config.toml
num_hidden_layers = 9
num_attention_heads = 2
init_std_down = 0.0
train_tokens = 110400000
Each number is 200 + 20 x the weight over its row's rms, rounded and kept within 0 to 999. Layers, rows and columns count from 0. The size before them is the row's rms in percent of the matrix's.

# q: layer 3 attention query, 128x64, rms 0.171, rows 0-63, columns 0-31
# k: layer 3 attention key, 128x64, rms 0.176, rows 0-63, columns 0-31
# v: layer 3 attention value, 128x64, rms 0.152, rows 0-35, columns 0-31
# o: layer 3 attention output (transposed), 128x64, rms 0.136, rows 0-35, columns 0-31
q0,072,145,215,237,229,186,200,221,219,203,200,221,196,231,187,191,186,221,214,199,215,211,199,180,198,193,193,204,203,208,199,238,184
k0,095,203,171,209,217,186,237,209,222,187,222,247,163,213,207,186,220,200,178,227,209,166,204,206,212,201,192,178,195,202,186,228,204
q1,110,203,146,215,202,189,203,201,167,195,202,183,191,196,186,205,211,187,199,212,189,172,137,209,212,183,154,187,193,202,204,196,207
k1,114,195,206,212,179,170,221,217,230,241,179,178,175,195,199,195,183,201,230,179,219,176,198,233,206,208,188,226,197,220,172,164,209
q2,074,194,180,205,219,197,172,226,184,225,222,214,160,213,168,226,171,201,213,193,182,183,195,183,188,172,191,198,246,221,209,202,196
k2,088,207,185,153,198,159,212,193,187,183,215,195,212,252,200,208,233,208,191,218,242,177,185,207,211,188,206,223,178,193,180,193,214
q3,091,234,214,191,220,234,186,212,225,194,197,237,207,187,192,204,197,180,185,231,193,239,199,217,158,221,219,222,169,227,212,197,179
k3,077,216,217,204,184,217,211,205,189,182,185,204,220,168,237,232,180,187,199,195,183,216,197,207,220,211,209,206,214,216,209,199,201
q4,090,182,199,211,217,210,182,226,238,213,210,225,198,227,181,199,213,212,250,213,230,225,200,179,189,209,222,222,201,182,206,214,206
k4,107,211,216,206,240,196,198,211,174,179,228,201,199,207,230,205,225,196,165,247,207,166,229,189,200,193,206,214,207,210,230,196,213
q5,103,201,195,168,205,247,186,209,173,191,228,207,196,184,231,210,179,211,191,145,216,180,187,214,195,213,187,204,228,192,174,211,208
k5,095,221,228,204,197,178,211,220,242,225,192,212,196,186,211,205,200,171,213,212,175,204,195,218,217,229,180,220,189,225,176,162,203
q6,082,194,218,187,214,185,198,220,192,222,174,240,206,237,192,222,214,205,209,178,231,192,206,192,237,240,171,169,188,162,188,179,214
k6,088,190,194,197,199,151,185,208,198,152,232,229,213,237,220,202,185,220,198,203,200,183,188,181,175,197,203,185,197,207,177,245,187
q7,088,203,191,245,211,187,227,188,193,182,195,188,225,219,174,199,187,217,220,202,233,175,219,186,180,215,234,226,183,173,194,226,212
k7,098,237,181,225,212,146,191,223,168,186,198,196,237,223,221,191,223,240,207,205,214,206,206,209,189,191,206,184,186,179,186,186,200
q8,097,173,225,196,230,246,197,218,206,216,198,216,194,205,182,229,195,210,198,192,223,217,197,194,258,200,151,175,188,197,191,179,209
k8,086,191,228,188,205,189,218,197,201,164,199,239,216,187,169,246,199,161,213,202,201,199,173,181,213,204,204,194,198,238,200,200,167
q9,105,219,171,203,205,202,211,215,209,215,199,198,264,221,197,189,188,218,217,193,229,216,212,202,180,211,206,169,212,162,175,206,207
k9,100,242,164,205,206,153,195,209,217,188,192,205,196,222,208,165,195,226,200,163,185,229,203,208,201,199,224,158,224,203,192,220,183
q10,095,208,180,227,183,219,199,165,205,215,211,200,184,196,232,186,152,203,184,204,172,204,177,188,184,192,229,237,218,197,194,224,151
k10,082,215,186,193,159,192,206,183,214,203,196,169,205,179,200,192,233,262,175,218,218,206,224,209,215,184,191,175,233,196,215,195,167
q11,108,213,231,237,194,177,162,180,213,192,177,197,210,181,197,220,192,171,191,192,174,216,208,204,200,162,196,254,165,181,212,194,199
k11,100,210,201,216,163,212,189,195,181,177,196,165,219,197,191,195,229,206,214,216,225,252,191,194,204,194,247,201,174,189,221,198,198
q12,086,239,182,175,185,235,219,210,229,200,196,205,199,190,177,183,172,183,203,199,169,207,194,227,201,208,235,230,210,185,176,210,198
k12,089,227,184,182,211,233,201,203,203,199,167,158,205,187,199,201,231,222,182,171,225,193,177,213,217,223,179,211,241,227,215,179,228
q13,094,172,201,193,186,202,200,206,212,215,203,214,199,208,184,198,180,204,198,216,195,189,177,183,225,194,196,216,158,165,170,239,210
k13,107,198,188,212,210,233,197,207,202,205,172,171,185,203,186,206,204,221,199,230,208,240,196,231,221,185,169,212,211,208,223,197,217
q14,103,193,221,183,223,194,204,227,170,226,175,185,227,183,168,207,262,195,226,198,203,211,205,199,201,238,152,182,187,197,182,173,207
k14,113,174,175,201,220,242,208,256,202,223,218,205,214,213,173,181,202,196,217,199,189,214,179,190,194,221,190,211,166,193,206,211,194
q15,088,223,193,175,202,148,187,176,208,199,216,232,174,216,232,231,205,183,211,195,238,179,186,203,216,183,183,179,218,200,224,189,181
k15,096,198,212,204,184,193,186,160,180,178,213,240,159,231,209,235,211,205,208,217,206,200,204,181,190,199,182,195,177,208,196,208,207
q16,095,183,203,185,215,214,211,212,219,209,211,188,226,186,187,191,193,248,186,174,210,201,193,205,176,220,172,180,178,171,177,187,172
k16,097,209,179,208,175,220,211,198,172,184,170,184,193,210,190,201,181,226,212,182,218,191,160,221,199,207,203,212,235,173,206,211,185
q17,105,181,187,214,220,206,186,182,201,231,191,214,196,233,185,200,206,219,210,213,191,190,173,231,181,211,185,232,193,197,177,196,198
k17,071,209,191,190,204,220,246,188,162,189,195,168,187,184,170,207,213,226,184,218,212,201,184,230,180,236,178,228,179,205,199,191,216
q18,128,180,214,210,210,212,211,186,182,221,213,209,196,220,195,240,205,183,179,190,217,172,163,191,189,181,230,190,175,175,176,236,170
k18,127,216,195,249,231,220,215,193,195,201,175,162,233,232,198,187,207,222,225,218,180,203,195,208,210,185,200,180,248,205,186,175,201
q19,092,206,221,240,201,204,200,223,163,190,198,173,185,201,221,187,217,186,199,213,215,212,237,160,244,136,207,200,207,198,209,183,205
k19,077,185,204,175,166,187,223,188,215,199,224,202,234,196,221,225,220,209,237,225,178,227,227,147,196,171,217,177,205,183,203,203,208
q20,095,199,201,208,213,153,172,231,181,157,183,187,177,192,197,194,167,211,192,197,227,210,191,164,162,209,190,222,203,205,207,199,216
k20,084,222,184,188,220,194,232,244,191,175,207,206,204,220,190,187,225,231,186,223,206,165,187,188,202,179,184,218,172,204,226,203,196
q21,086,212,156,197,190,155,187,209,216,165,168,215,223,189,214,175,199,185,213,213,194,173,210,219,221,234,222,215,197,217,206,192,213
k21,137,215,189,195,223,203,174,191,209,211,176,198,199,196,164,160,203,214,209,196,212,202,139,230,180,219,201,230,209,202,200,200,189
q22,089,168,197,171,216,184,186,210,218,201,156,232,219,191,173,196,208,163,202,186,178,208,223,216,224,225,195,204,174,166,177,184,222
k22,111,211,228,175,228,216,214,221,195,217,200,190,187,184,208,199,199,208,220,200,215,257,231,193,232,183,204,168,164,224,222,200,244
q23,104,220,202,191,209,197,206,200,185,177,170,222,171,179,189,203,251,187,199,155,182,175,222,188,203,209,181,185,205,186,151,194,180
k23,098,220,223,186,192,212,212,201,196,224,191,191,195,180,196,255,188,166,188,203,182,186,213,229,163,193,168,188,218,215,196,177,206
q24,092,207,171,184,173,189,176,213,199,177,217,215,206,194,211,147,185,215,189,187,209,198,190,212,209,217,201,191,195,238,238,189,174
k24,087,213,173,213,187,203,196,198,203,219,195,238,188,199,212,177,192,198,159,182,208,187,184,218,213,201,140,208,174,226,211,216,181
q25,086,218,213,164,188,208,226,208,191,190,205,181,236,218,196,204,196,218,211,237,228,194,201,211,193,178,240,210,189,180,224,172,209
k25,086,208,178,201,201,192,202,187,190,196,230,186,209,211,188,148,233,236,216,190,184,207,207,197,228,192,188,207,202,189,210,190,206
q26,084,223,185,211,208,192,180,220,166,181,203,189,210,180,199,218,155,192,188,236,209,237,196,180,228,206,194,208,208,218,235,193,187
k26,095,185,192,210,220,191,209,180,220,194,204,229,221,180,202,195,221,174,202,212,213,232,151,200,232,189,241,215,176,213,186,195,174
q27,106,194,222,209,161,212,198,207,154,191,220,185,207,197,207,230,207,182,206,196,231,202,179,200,241,182,161,205,205,171,196,218,198
k27,116,231,187,228,203,176,202,221,213,197,218,215,238,200,209,240,171,201,213,186,191,205,196,232,188,218,189,207,229,198,203,196,195
q28,095,185,184,163,210,222,181,212,194,206,185,169,161,182,216,190,206,210,208,166,200,187,253,199,186,177,189,189,202,217,198,190,242
k28,106,226,173,160,189,221,192,222,202,195,225,203,187,181,186,205,202,208,170,198,212,179,215,223,222,180,185,221,204,230,210,253,215
q29,092,175,214,213,215,215,227,172,188,183,215,205,169,227,212,217,236,203,189,218,217,187,203,225,228,185,206,179,208,197,189,220,162
k29,103,168,197,229,200,215,174,192,216,237,212,183,217,156,185,221,194,209,206,227,193,186,177,220,179,236,205,192,231,209,181,165,190
q30,091,205,214,216,213,205,218,196,219,210,208,229,219,192,176,223,210,181,221,238,142,215,162,182,189,206,213,202,209,224,192,236,187
k30,098,186,187,223,238,230,203,211,190,234,209,177,199,198,214,226,220,190,187,207,198,219,227,188,222,219,198,183,204,221,246,154,231
q31,094,225,209,203,208,221,209,240,189,181,193,186,188,178,206,201,176,179,205,200,203,213,227,213,226,215,200,177,199,234,222,219,204
k31,089,168,219,176,212,219,157,226,219,210,223,224,209,194,210,193,177,167,175,194,209,177,182,191,242,199,198,213,210,204,185,208,189
q32,097,181,160,158,187,198,173,186,199,194,179,151,198,189,216,192,217,181,184,182,195,181,190,211,184,220,182,174,186,226,226,182,192
k32,087,195,195,215,188,189,185,244,156,194,200,204,186,212,194,209,232,193,211,223,166,201,185,206,197,182,223,242,247,199,207,175,201
q33,097,165,211,234,206,192,190,219,187,210,197,206,200,236,174,196,173,240,213,233,202,213,208,144,195,202,191,170,182,172,206,244,195
k33,076,201,240,185,213,187,208,183,214,226,197,185,213,160,203,214,221,181,169,180,164,217,211,173,221,198,199,216,186,199,220,168,165
q34,104,182,180,204,210,212,167,201,218,195,181,199,188,205,179,164,209,210,227,222,178,196,199,193,150,217,194,211,201,206,220,214,180
k34,094,211,217,188,202,202,218,221,209,222,212,168,213,201,217,206,231,172,173,214,213,190,182,188,240,173,197,202,241,217,230,169,199
q35,101,200,170,215,188,203,171,199,183,179,210,182,185,205,231,208,187,184,200,222,200,190,179,223,218,167,215,224,259,215,190,238,202
k35,092,227,198,189,212,213,224,195,179,255,190,181,235,170,198,202,203,180,196,210,201,218,196,211,203,175,232,209,178,206,187,203,207
q36,079,204,165,209,174,246,178,187,195,187,223,188,208,181,212,197,213,209,201,230,185,209,188,225,196,156,179,216,240,195,205,208,198
k36,083,199,206,203,224,248,210,204,200,250,163,191,181,179,181,199,229,174,199,203,191,198,190,189,220,192,195,195,208,223,203,180,217
q37,097,188,192,201,205,192,195,192,202,207,201,216,234,197,149,198,169,210,229,193,191,168,193,194,178,239,175,168,172,190,191,236,218
k37,095,199,220,229,211,156,206,203,168,244,186,178,194,165,203,202,216,186,205,184,206,245,206,212,227,195,188,223,227,197,211,184,182
q38,076,183,210,169,207,263,180,208,212,211,191,214,215,194,189,207,223,213,191,216,190,228,233,203,211,185,176,185,173,189,181,203,217
k38,091,198,180,172,232,229,212,148,183,209,187,186,193,187,193,212,217,176,191,202,199,213,215,190,202,197,178,195,171,223,210,201,228
q39,083,194,213,198,210,218,199,207,229,201,178,196,214,161,152,176,188,156,199,201,178,181,191,223,238,186,146,224,227,186,191,203,208
k39,079,207,234,190,180,212,224,175,172,211,189,165,217,182,191,175,227,205,215,195,205,187,180,196,204,197,203,241,181,215,229,207,220
q40,085,209,204,174,209,188,165,217,240,227,210,222,219,201,147,192,197,200,183,189,172,228,189,226,148,217,196,179,163,196,184,177,203
k40,100,210,183,232,200,191,204,195,209,206,176,181,217,184,200,197,195,201,196,183,199,241,191,223,223,216,192,221,240,201,215,179,180
q41,091,177,188,227,193,191,168,187,220,216,191,168,190,207,226,199,226,166,195,197,198,182,197,184,233,221,145,192,218,188,171,211,155
k41,101,194,170,191,207,244,192,175,187,201,206,191,197,216,192,192,150,194,185,187,209,194,205,194,200,214,166,174,171,216,179,200,251
q42,089,172,181,187,199,197,205,224,203,205,199,189,165,211,177,237,212,186,232,175,205,176,188,182,216,194,141,180,227,212,190,184,190
k42,095,192,233,170,189,231,214,195,202,222,196,211,212,210,203,246,183,189,197,198,179,163,193,169,195,191,194,200,215,197,185,222,202
q43,093,202,239,171,197,221,205,227,196,162,233,185,168,214,230,190,183,199,212,195,205,201,222,184,219,202,216,210,207,232,209,227,189
k43,098,193,206,210,194,206,267,209,200,213,206,222,194,173,200,253,220,182,213,216,210,210,203,173,193,182,208,173,197,178,190,236,198
q44,102,226,204,179,169,200,187,204,184,178,192,197,204,182,250,195,224,173,185,204,191,198,184,243,189,198,201,225,210,189,213,196,198
k44,080,225,209,192,213,171,193,198,221,239,187,222,221,187,184,170,185,175,187,170,171,225,215,201,213,213,195,217,190,203,176,198,184
q45,093,203,179,233,199,212,168,184,216,218,237,157,161,181,176,205,192,208,178,180,194,212,197,216,179,190,200,213,229,219,207,183,204
k45,082,210,228,216,180,220,227,221,192,186,197,195,209,188,224,174,234,234,196,187,198,163,200,206,179,159,193,208,219,205,187,202,189
q46,082,225,208,158,206,212,199,194,249,186,185,218,209,164,193,203,189,196,218,207,193,189,187,204,196,229,223,206,196,182,178,211,190
k46,065,246,221,189,204,237,178,191,186,204,213,172,197,198,190,161,196,225,188,182,197,162,202,210,225,222,175,186,193,206,230,180,196
q47,101,196,217,179,219,194,193,190,171,224,192,234,206,232,181,219,194,214,182,169,217,164,177,217,238,213,166,218,204,167,214,181,219
k47,081,209,195,229,157,171,186,166,205,193,234,208,212,189,176,204,204,190,249,179,210,244,175,243,193,189,204,192,189,236,195,175,224
q48,093,187,204,207,203,214,207,187,206,212,199,198,208,210,154,186,158,220,206,189,186,204,160,224,207,186,161,225,221,195,204,213,199
k48,080,208,184,193,169,187,226,191,190,191,191,166,214,170,162,187,208,210,180,200,207,202,151,223,208,200,191,204,191,196,239,193,182
q49,113,188,197,182,215,259,224,198,200,205,211,182,168,168,196,222,181,208,171,172,200,195,239,214,200,196,191,199,203,207,197,221,206
k49,116,193,227,160,189,194,205,184,220,191,249,215,222,182,202,213,159,201,180,202,217,159,200,196,194,220,217,186,189,222,192,196,210
q50,091,203,179,204,208,192,209,170,198,202,208,173,224,222,254,194,215,206,262,193,181,189,192,214,151,180,206,196,249,186,196,213,192
k50,067,245,201,174,202,195,212,177,186,190,199,201,183,229,202,228,195,172,204,196,184,172,186,195,146,203,194,200,217,201,191,189,169
q51,091,188,206,184,180,174,166,218,215,206,197,199,184,196,207,181,228,214,187,174,214,204,179,181,209,249,221,158,189,248,202,161,222
k51,095,219,203,239,180,230,206,227,196,213,201,196,188,221,197,154,186,196,205,200,178,188,192,202,186,184,194,251,218,179,173,228,217
q52,089,234,206,233,179,203,173,214,216,174,209,173,221,233,225,186,212,206,169,198,211,190,259,193,161,175,223,185,218,205,229,188,198
k52,103,206,185,202,160,186,203,201,205,203,214,218,188,203,245,215,177,208,214,193,189,186,234,161,207,181,231,232,187,182,197,204,180
q53,117,212,176,200,215,225,218,192,186,174,192,184,182,176,188,181,199,213,159,221,202,181,199,204,145,173,178,214,206,201,205,166,190
k53,062,190,202,184,216,171,169,177,209,171,187,222,197,185,184,223,195,176,209,185,164,169,181,225,183,202,203,234,188,188,182,205,145
q54,097,205,196,208,179,201,210,212,191,198,194,202,163,172,231,206,206,189,220,226,183,224,207,187,205,200,179,154,197,242,231,196,221
k54,066,143,205,208,196,198,153,224,230,204,202,219,199,190,193,180,206,176,181,180,185,186,176,195,222,212,208,189,204,210,186,190,209
q55,090,212,211,187,217,186,205,197,227,188,183,241,231,216,209,185,209,199,171,228,192,190,213,213,183,202,201,228,210,194,218,162,202
k55,112,168,205,219,203,150,182,202,227,230,197,212,169,212,185,216,188,216,197,224,199,188,230,230,228,199,204,230,168,178,222,190,153
q56,100,144,184,202,217,206,188,207,225,215,183,197,201,206,172,200,202,205,205,202,183,207,203,205,239,154,164,179,168,205,190,159,226
k56,109,186,193,204,210,223,209,170,202,190,167,184,196,176,169,179,201,248,228,208,186,209,160,217,211,204,195,210,191,224,206,218,215
q57,102,221,219,212,224,242,215,192,202,181,210,171,201,196,201,208,168,253,208,167,205,204,187,249,203,198,188,195,181,226,233,215,165
k57,113,187,216,175,163,184,188,177,171,184,204,203,258,196,225,191,184,207,197,157,211,162,206,189,202,199,189,214,182,195,210,200,190
q58,091,197,199,216,180,217,186,221,231,202,181,210,205,165,211,205,230,155,228,192,202,224,191,198,217,228,212,205,199,193,198,205,193
k58,111,197,233,209,223,231,234,198,204,219,185,235,172,196,194,239,192,157,192,214,197,229,203,213,182,200,182,226,203,215,213,207,212
q59,088,194,170,210,189,197,204,191,190,203,228,183,203,169,198,186,238,220,203,197,217,193,214,188,171,144,210,192,231,216,244,198,224
k59,084,203,159,217,191,207,191,217,180,207,180,212,213,207,188,180,223,182,207,225,214,173,168,195,222,208,177,199,200,174,216,222,177
q60,091,201,234,244,192,212,187,181,225,222,183,231,211,219,203,188,185,202,229,226,193,181,261,175,175,208,171,200,213,185,191,202,230
k60,101,185,198,195,170,217,190,195,185,170,183,196,198,228,181,191,174,189,173,195,205,210,215,200,200,200,223,204,170,227,213,210,212
q61,095,237,161,216,205,148,212,213,185,200,200,210,203,207,179,238,217,200,181,182,208,208,182,222,211,222,170,227,227,218,241,178,226
k61,109,212,199,188,197,151,183,222,180,181,208,236,219,212,162,202,217,188,210,209,223,198,169,198,183,205,184,204,195,196,208,171,191
q62,093,214,196,168,199,199,212,167,202,207,191,186,203,187,185,238,190,191,203,191,213,210,229,213,228,229,207,214,210,202,181,184,199
k62,103,199,201,209,189,167,212,167,205,187,206,195,179,194,202,212,182,192,198,195,218,194,250,253,211,207,239,201,184,177,162,172,229
q63,087,201,202,222,232,198,226,206,183,185,198,212,207,237,209,181,237,212,199,177,182,190,209,195,199,206,184,219,188,205,206,212,146
k63,090,211,174,182,223,201,213,205,185,215,179,212,238,152,167,202,219,195,200,205,160,189,220,202,186,186,196,184,199,274,201,171,174
v0,108,195,207,210,200,190,228,193,216,195,200,183,173,203,174,217,200,201,210,177,235,224,189,197,181,202,184,195,182,181,243,183,198
o0,097,197,224,189,181,214,175,194,198,200,211,217,212,214,197,203,193,183,196,230,170,162,200,216,206,198,224,209,231,190,204,197,165
v1,082,206,162,159,186,209,190,261,221,197,176,186,186,199,197,178,229,201,212,205,190,207,212,204,195,233,212,221,185,177,172,211,210
o1,076,230,208,187,199,239,221,145,211,189,206,210,225,192,198,231,179,195,197,209,208,221,163,210,193,227,206,202,220,228,202,151,205
v2,075,171,202,206,185,186,185,194,190,198,183,171,221,222,194,182,173,205,218,175,204,173,195,202,169,204,199,187,202,177,197,225,245
o2,063,222,192,191,199,229,204,195,237,171,212,200,236,216,201,219,201,185,206,220,184,203,226,186,192,205,200,210,222,237,159,206,174
v3,088,213,239,172,196,232,202,182,181,185,186,206,186,161,202,219,181,200,215,207,201,207,214,196,190,166,178,165,184,199,162,174,203
o3,078,148,188,216,197,177,169,198,218,195,234,196,217,192,203,175,203,190,181,216,212,180,235,173,214,189,208,226,189,193,199,224,215
v4,099,186,202,177,195,242,180,212,250,198,212,203,212,212,196,212,228,191,170,226,192,205,214,195,226,178,217,229,219,199,188,215,202
o4,088,195,174,229,193,158,210,177,163,219,193,194,183,190,167,215,213,199,208,225,216,203,171,215,220,195,184,191,178,181,207,169,210
v5,110,196,202,203,137,222,205,177,160,197,177,189,216,181,209,202,216,209,200,188,197,197,178,185,190,209,153,185,163,197,205,188,188
o5,081,225,170,148,204,192,168,209,204,214,194,190,213,212,211,211,174,198,179,183,187,173,208,219,233,195,256,194,214,216,193,193,217
v6,106,204,174,227,196,226,202,220,196,216,222,181,171,170,190,193,223,170,195,196,177,206,182,180,194,242,202,209,200,198,212,225,198
o6,098,217,225,197,212,232,159,185,238,200,166,233,213,215,188,203,188,220,203,227,183,228,172,209,212,215,210,225,189,175,222,163,194
v7,095,202,191,183,201,195,166,182,229,191,224,218,210,178,211,221,232,193,170,205,190,212,179,224,208,182,198,188,191,200,197,209,182
o7,076,204,239,212,186,170,193,213,196,209,197,214,222,213,204,206,236,206,176,212,229,188,161,207,214,211,209,178,212,165,200,187,207
v8,113,214,225,199,214,186,201,222,177,184,200,207,211,179,181,221,199,210,172,245,213,177,224,212,180,226,210,236,142,192,207,204,234
o8,093,195,176,224,209,189,196,184,194,203,204,166,221,224,218,131,179,188,203,209,202,207,192,188,202,183,204,214,216,196,202,171,186
v9,104,206,186,200,197,198,172,228,190,208,185,244,200,212,183,206,192,210,195,208,207,232,209,171,187,220,174,209,217,213,201,242,170
o9,104,216,219,196,215,231,193,181,195,194,198,218,202,209,203,197,179,215,190,182,220,179,196,224,172,215,192,202,179,193,177,244,215
v10,098,194,188,190,208,194,204,153,190,183,212,191,212,199,206,194,190,192,167,147,197,174,201,180,205,183,213,184,206,196,226,199,163
o10,099,201,195,175,200,197,190,226,197,180,198,187,162,217,229,201,245,225,192,208,204,200,189,229,176,185,191,211,205,227,193,188,214
v11,105,187,211,182,193,193,197,224,199,175,188,200,207,171,183,183,243,204,220,208,187,197,177,189,218,234,218,250,220,186,202,217,175
o11,091,247,203,180,197,202,192,153,211,214,206,196,178,223,209,222,184,177,212,203,217,210,224,208,210,172,179,167,196,195,214,189,220
v12,075,220,206,173,214,196,156,191,244,186,247,206,219,250,204,188,204,178,206,214,215,193,180,199,199,254,214,211,193,196,226,181,192
o12,071,225,195,214,196,191,208,195,184,190,187,213,202,182,222,197,238,212,175,212,212,234,161,200,232,201,198,167,228,207,220,168,225
v13,097,195,211,200,215,192,191,214,208,221,198,158,209,212,207,177,225,175,224,180,215,201,225,217,207,219,198,245,205,210,170,194,212
o13,089,190,150,188,196,169,198,193,236,185,169,227,197,205,197,184,203,185,217,209,205,193,215,187,234,204,178,157,183,198,168,176,229
v14,095,191,175,194,173,203,193,169,212,229,214,179,223,248,180,199,190,196,210,213,216,187,174,202,171,175,219,216,228,190,206,200,221
o14,089,190,192,207,200,171,204,201,212,176,180,203,194,205,227,213,209,198,208,227,187,221,216,197,242,256,196,196,195,220,196,189,172
v15,083,212,176,189,214,159,162,201,178,180,206,226,201,211,198,213,170,187,208,200,181,224,187,193,213,200,192,210,210,214,187,236,233
o15,089,200,212,204,192,230,221,222,192,210,201,186,214,178,200,171,190,219,205,184,231,187,230,207,193,220,203,202,191,181,145,205,188
v16,101,193,193,196,172,218,185,203,220,139,174,199,235,185,219,209,226,224,212,197,191,215,179,194,187,200,215,181,219,183,187,211,193
o16,109,200,197,183,235,193,218,179,198,216,205,241,194,235,169,218,207,212,225,202,199,168,190,218,243,190,188,175,195,177,180,213,195
v17,087,188,210,182,171,204,216,227,204,229,187,194,240,229,196,198,183,182,175,186,200,165,196,185,226,223,190,226,196,173,209,177,183
o17,068,217,153,177,204,191,184,202,179,207,214,177,208,188,187,187,195,183,173,214,209,177,212,212,195,205,217,211,194,224,200,165,192
v18,089,181,198,238,175,204,195,187,151,209,196,194,226,193,202,198,204,211,181,208,231,192,174,164,217,228,189,208,237,172,212,189,231
o18,105,209,154,199,204,187,180,181,224,181,215,174,199,213,187,174,194,198,213,183,176,175,206,210,170,188,188,220,210,194,189,171,173
v19,105,190,201,196,219,183,223,191,215,220,187,204,165,184,221,195,207,181,176,200,224,183,223,215,179,203,192,185,168,167,199,195,208
o19,101,225,215,226,205,184,185,184,210,183,207,198,220,205,199,208,203,173,190,217,164,211,155,212,216,177,207,215,241,240,224,203,183
v20,107,231,234,222,206,163,215,189,196,208,236,216,213,162,207,233,204,214,194,184,189,203,207,227,204,146,199,179,220,160,188,168,190
o20,122,169,189,211,205,175,174,223,180,208,214,165,160,249,198,157,219,234,214,188,239,177,188,175,194,163,182,192,203,205,183,217,211
v21,102,201,176,216,201,211,207,179,169,191,218,223,218,195,164,205,220,196,191,209,240,168,191,187,202,237,188,223,172,201,227,220,199
o21,100,207,201,184,208,164,187,174,195,201,210,192,247,187,233,189,184,168,174,212,163,211,172,207,211,203,226,231,201,187,205,182,202
v22,076,194,218,190,202,209,216,196,218,223,218,214,151,237,185,239,189,222,165,224,180,208,207,184,182,203,208,181,201,212,230,188,175
o22,074,197,187,225,198,211,198,186,177,219,190,193,213,187,208,222,178,196,214,170,197,192,183,225,204,193,200,183,219,228,241,197,188
v23,076,202,181,186,228,206,184,209,218,206,228,200,182,241,179,208,202,205,225,182,194,200,220,205,219,201,216,191,208,214,199,239,235
o23,071,186,202,205,216,225,210,212,177,188,174,232,222,191,175,239,209,185,197,230,198,188,179,159,186,214,176,232,161,209,204,232,185
v24,083,244,222,181,194,222,230,173,212,214,213,205,210,197,231,216,221,204,180,172,206,188,225,220,199,220,238,217,196,194,227,218,179
o24,079,196,184,175,215,202,188,185,176,231,201,190,190,179,173,225,179,192,186,202,194,212,174,187,229,189,206,194,219,258,196,154,219
v25,086,236,187,219,202,189,226,217,196,201,180,232,176,200,195,219,215,176,182,193,210,245,196,231,208,205,218,217,227,174,188,199,182
o25,102,205,211,229,210,183,198,193,185,207,250,213,211,189,202,190,226,183,188,193,203,195,173,212,168,179,223,208,221,247,203,190,193
v26,089,229,198,209,208,191,199,209,204,194,142,195,190,178,227,217,177,233,181,198,189,206,233,213,193,190,224,205,207,228,190,171,185
o26,110,150,218,174,187,223,250,188,200,169,215,165,184,188,183,189,174,200,224,200,209,193,233,211,200,189,190,191,168,200,173,224,222
v27,092,235,230,215,211,183,209,238,254,188,218,201,199,212,201,183,217,201,182,216,209,202,229,228,195,200,217,175,179,213,217,216,210
o27,099,203,210,225,229,212,240,210,186,197,195,213,215,192,196,214,213,202,206,226,203,241,156,169,187,181,196,198,219,183,202,153,182
v28,117,194,214,190,215,173,199,188,183,207,226,202,217,217,181,185,204,192,193,188,186,185,209,236,189,218,207,200,190,195,211,204,247
o28,099,228,196,243,203,215,192,212,197,190,221,175,210,206,214,214,222,182,201,205,199,247,157,187,170,189,211,194,217,225,194,206,171
v29,087,222,207,196,175,205,194,219,157,231,204,213,189,201,190,186,168,192,226,207,216,202,201,226,220,237,219,207,195,175,219,218,236
o29,108,200,230,208,205,216,184,207,214,210,200,200,250,201,169,185,165,163,210,190,194,208,223,197,207,218,212,196,179,197,211,196,199
v30,069,181,166,228,163,191,193,162,194,191,165,216,213,208,227,195,204,237,210,190,198,221,174,173,186,245,186,185,187,224,193,212,202
o30,077,200,193,163,221,197,207,240,214,189,211,230,200,179,173,224,177,214,191,186,181,219,171,210,240,246,191,200,248,212,205,210,197
v31,092,206,208,196,190,235,175,219,215,164,202,217,186,184,198,189,208,203,191,195,213,218,216,194,215,201,226,154,208,205,171,199,216
o31,092,188,216,204,179,183,223,201,195,222,204,223,232,197,165,194,207,204,225,225,210,205,181,228,224,182,226,218,172,161,199,228,228
v32,081,199,203,204,199,195,202,200,225,197,200,233,226,189,211,216,159,225,216,200,211,203,184,238,190,220,203,189,194,197,226,156,193
o32,067,188,224,194,211,223,208,216,165,183,231,187,197,170,200,170,202,198,183,218,200,200,226,178,240,214,254,197,222,189,195,208,183
v33,097,217,210,234,198,206,183,209,188,216,194,201,215,220,197,196,170,211,193,181,178,212,178,195,185,195,212,195,231,247,217,177,192
o33,092,204,203,199,185,247,217,232,215,194,202,194,196,180,205,194,211,206,207,205,231,231,248,218,219,193,219,219,192,173,160,210,207
v34,113,184,221,224,214,207,188,233,198,193,221,205,191,197,195,202,180,183,185,177,188,198,199,197,220,208,182,200,155,225,184,184,204
o34,095,229,196,204,174,230,196,211,168,239,204,175,202,182,194,189,179,204,174,202,196,189,199,180,213,191,199,209,209,170,203,222,205
v35,108,199,216,186,203,201,215,231,197,185,215,182,175,193,199,177,214,156,192,214,195,201,206,198,200,237,193,165,177,196,218,176,239
o35,102,192,189,238,180,202,194,197,219,184,218,233,249,199,200,188,175,203,197,203,196,202,201,188,192,194,251,200,186,176,203,186,193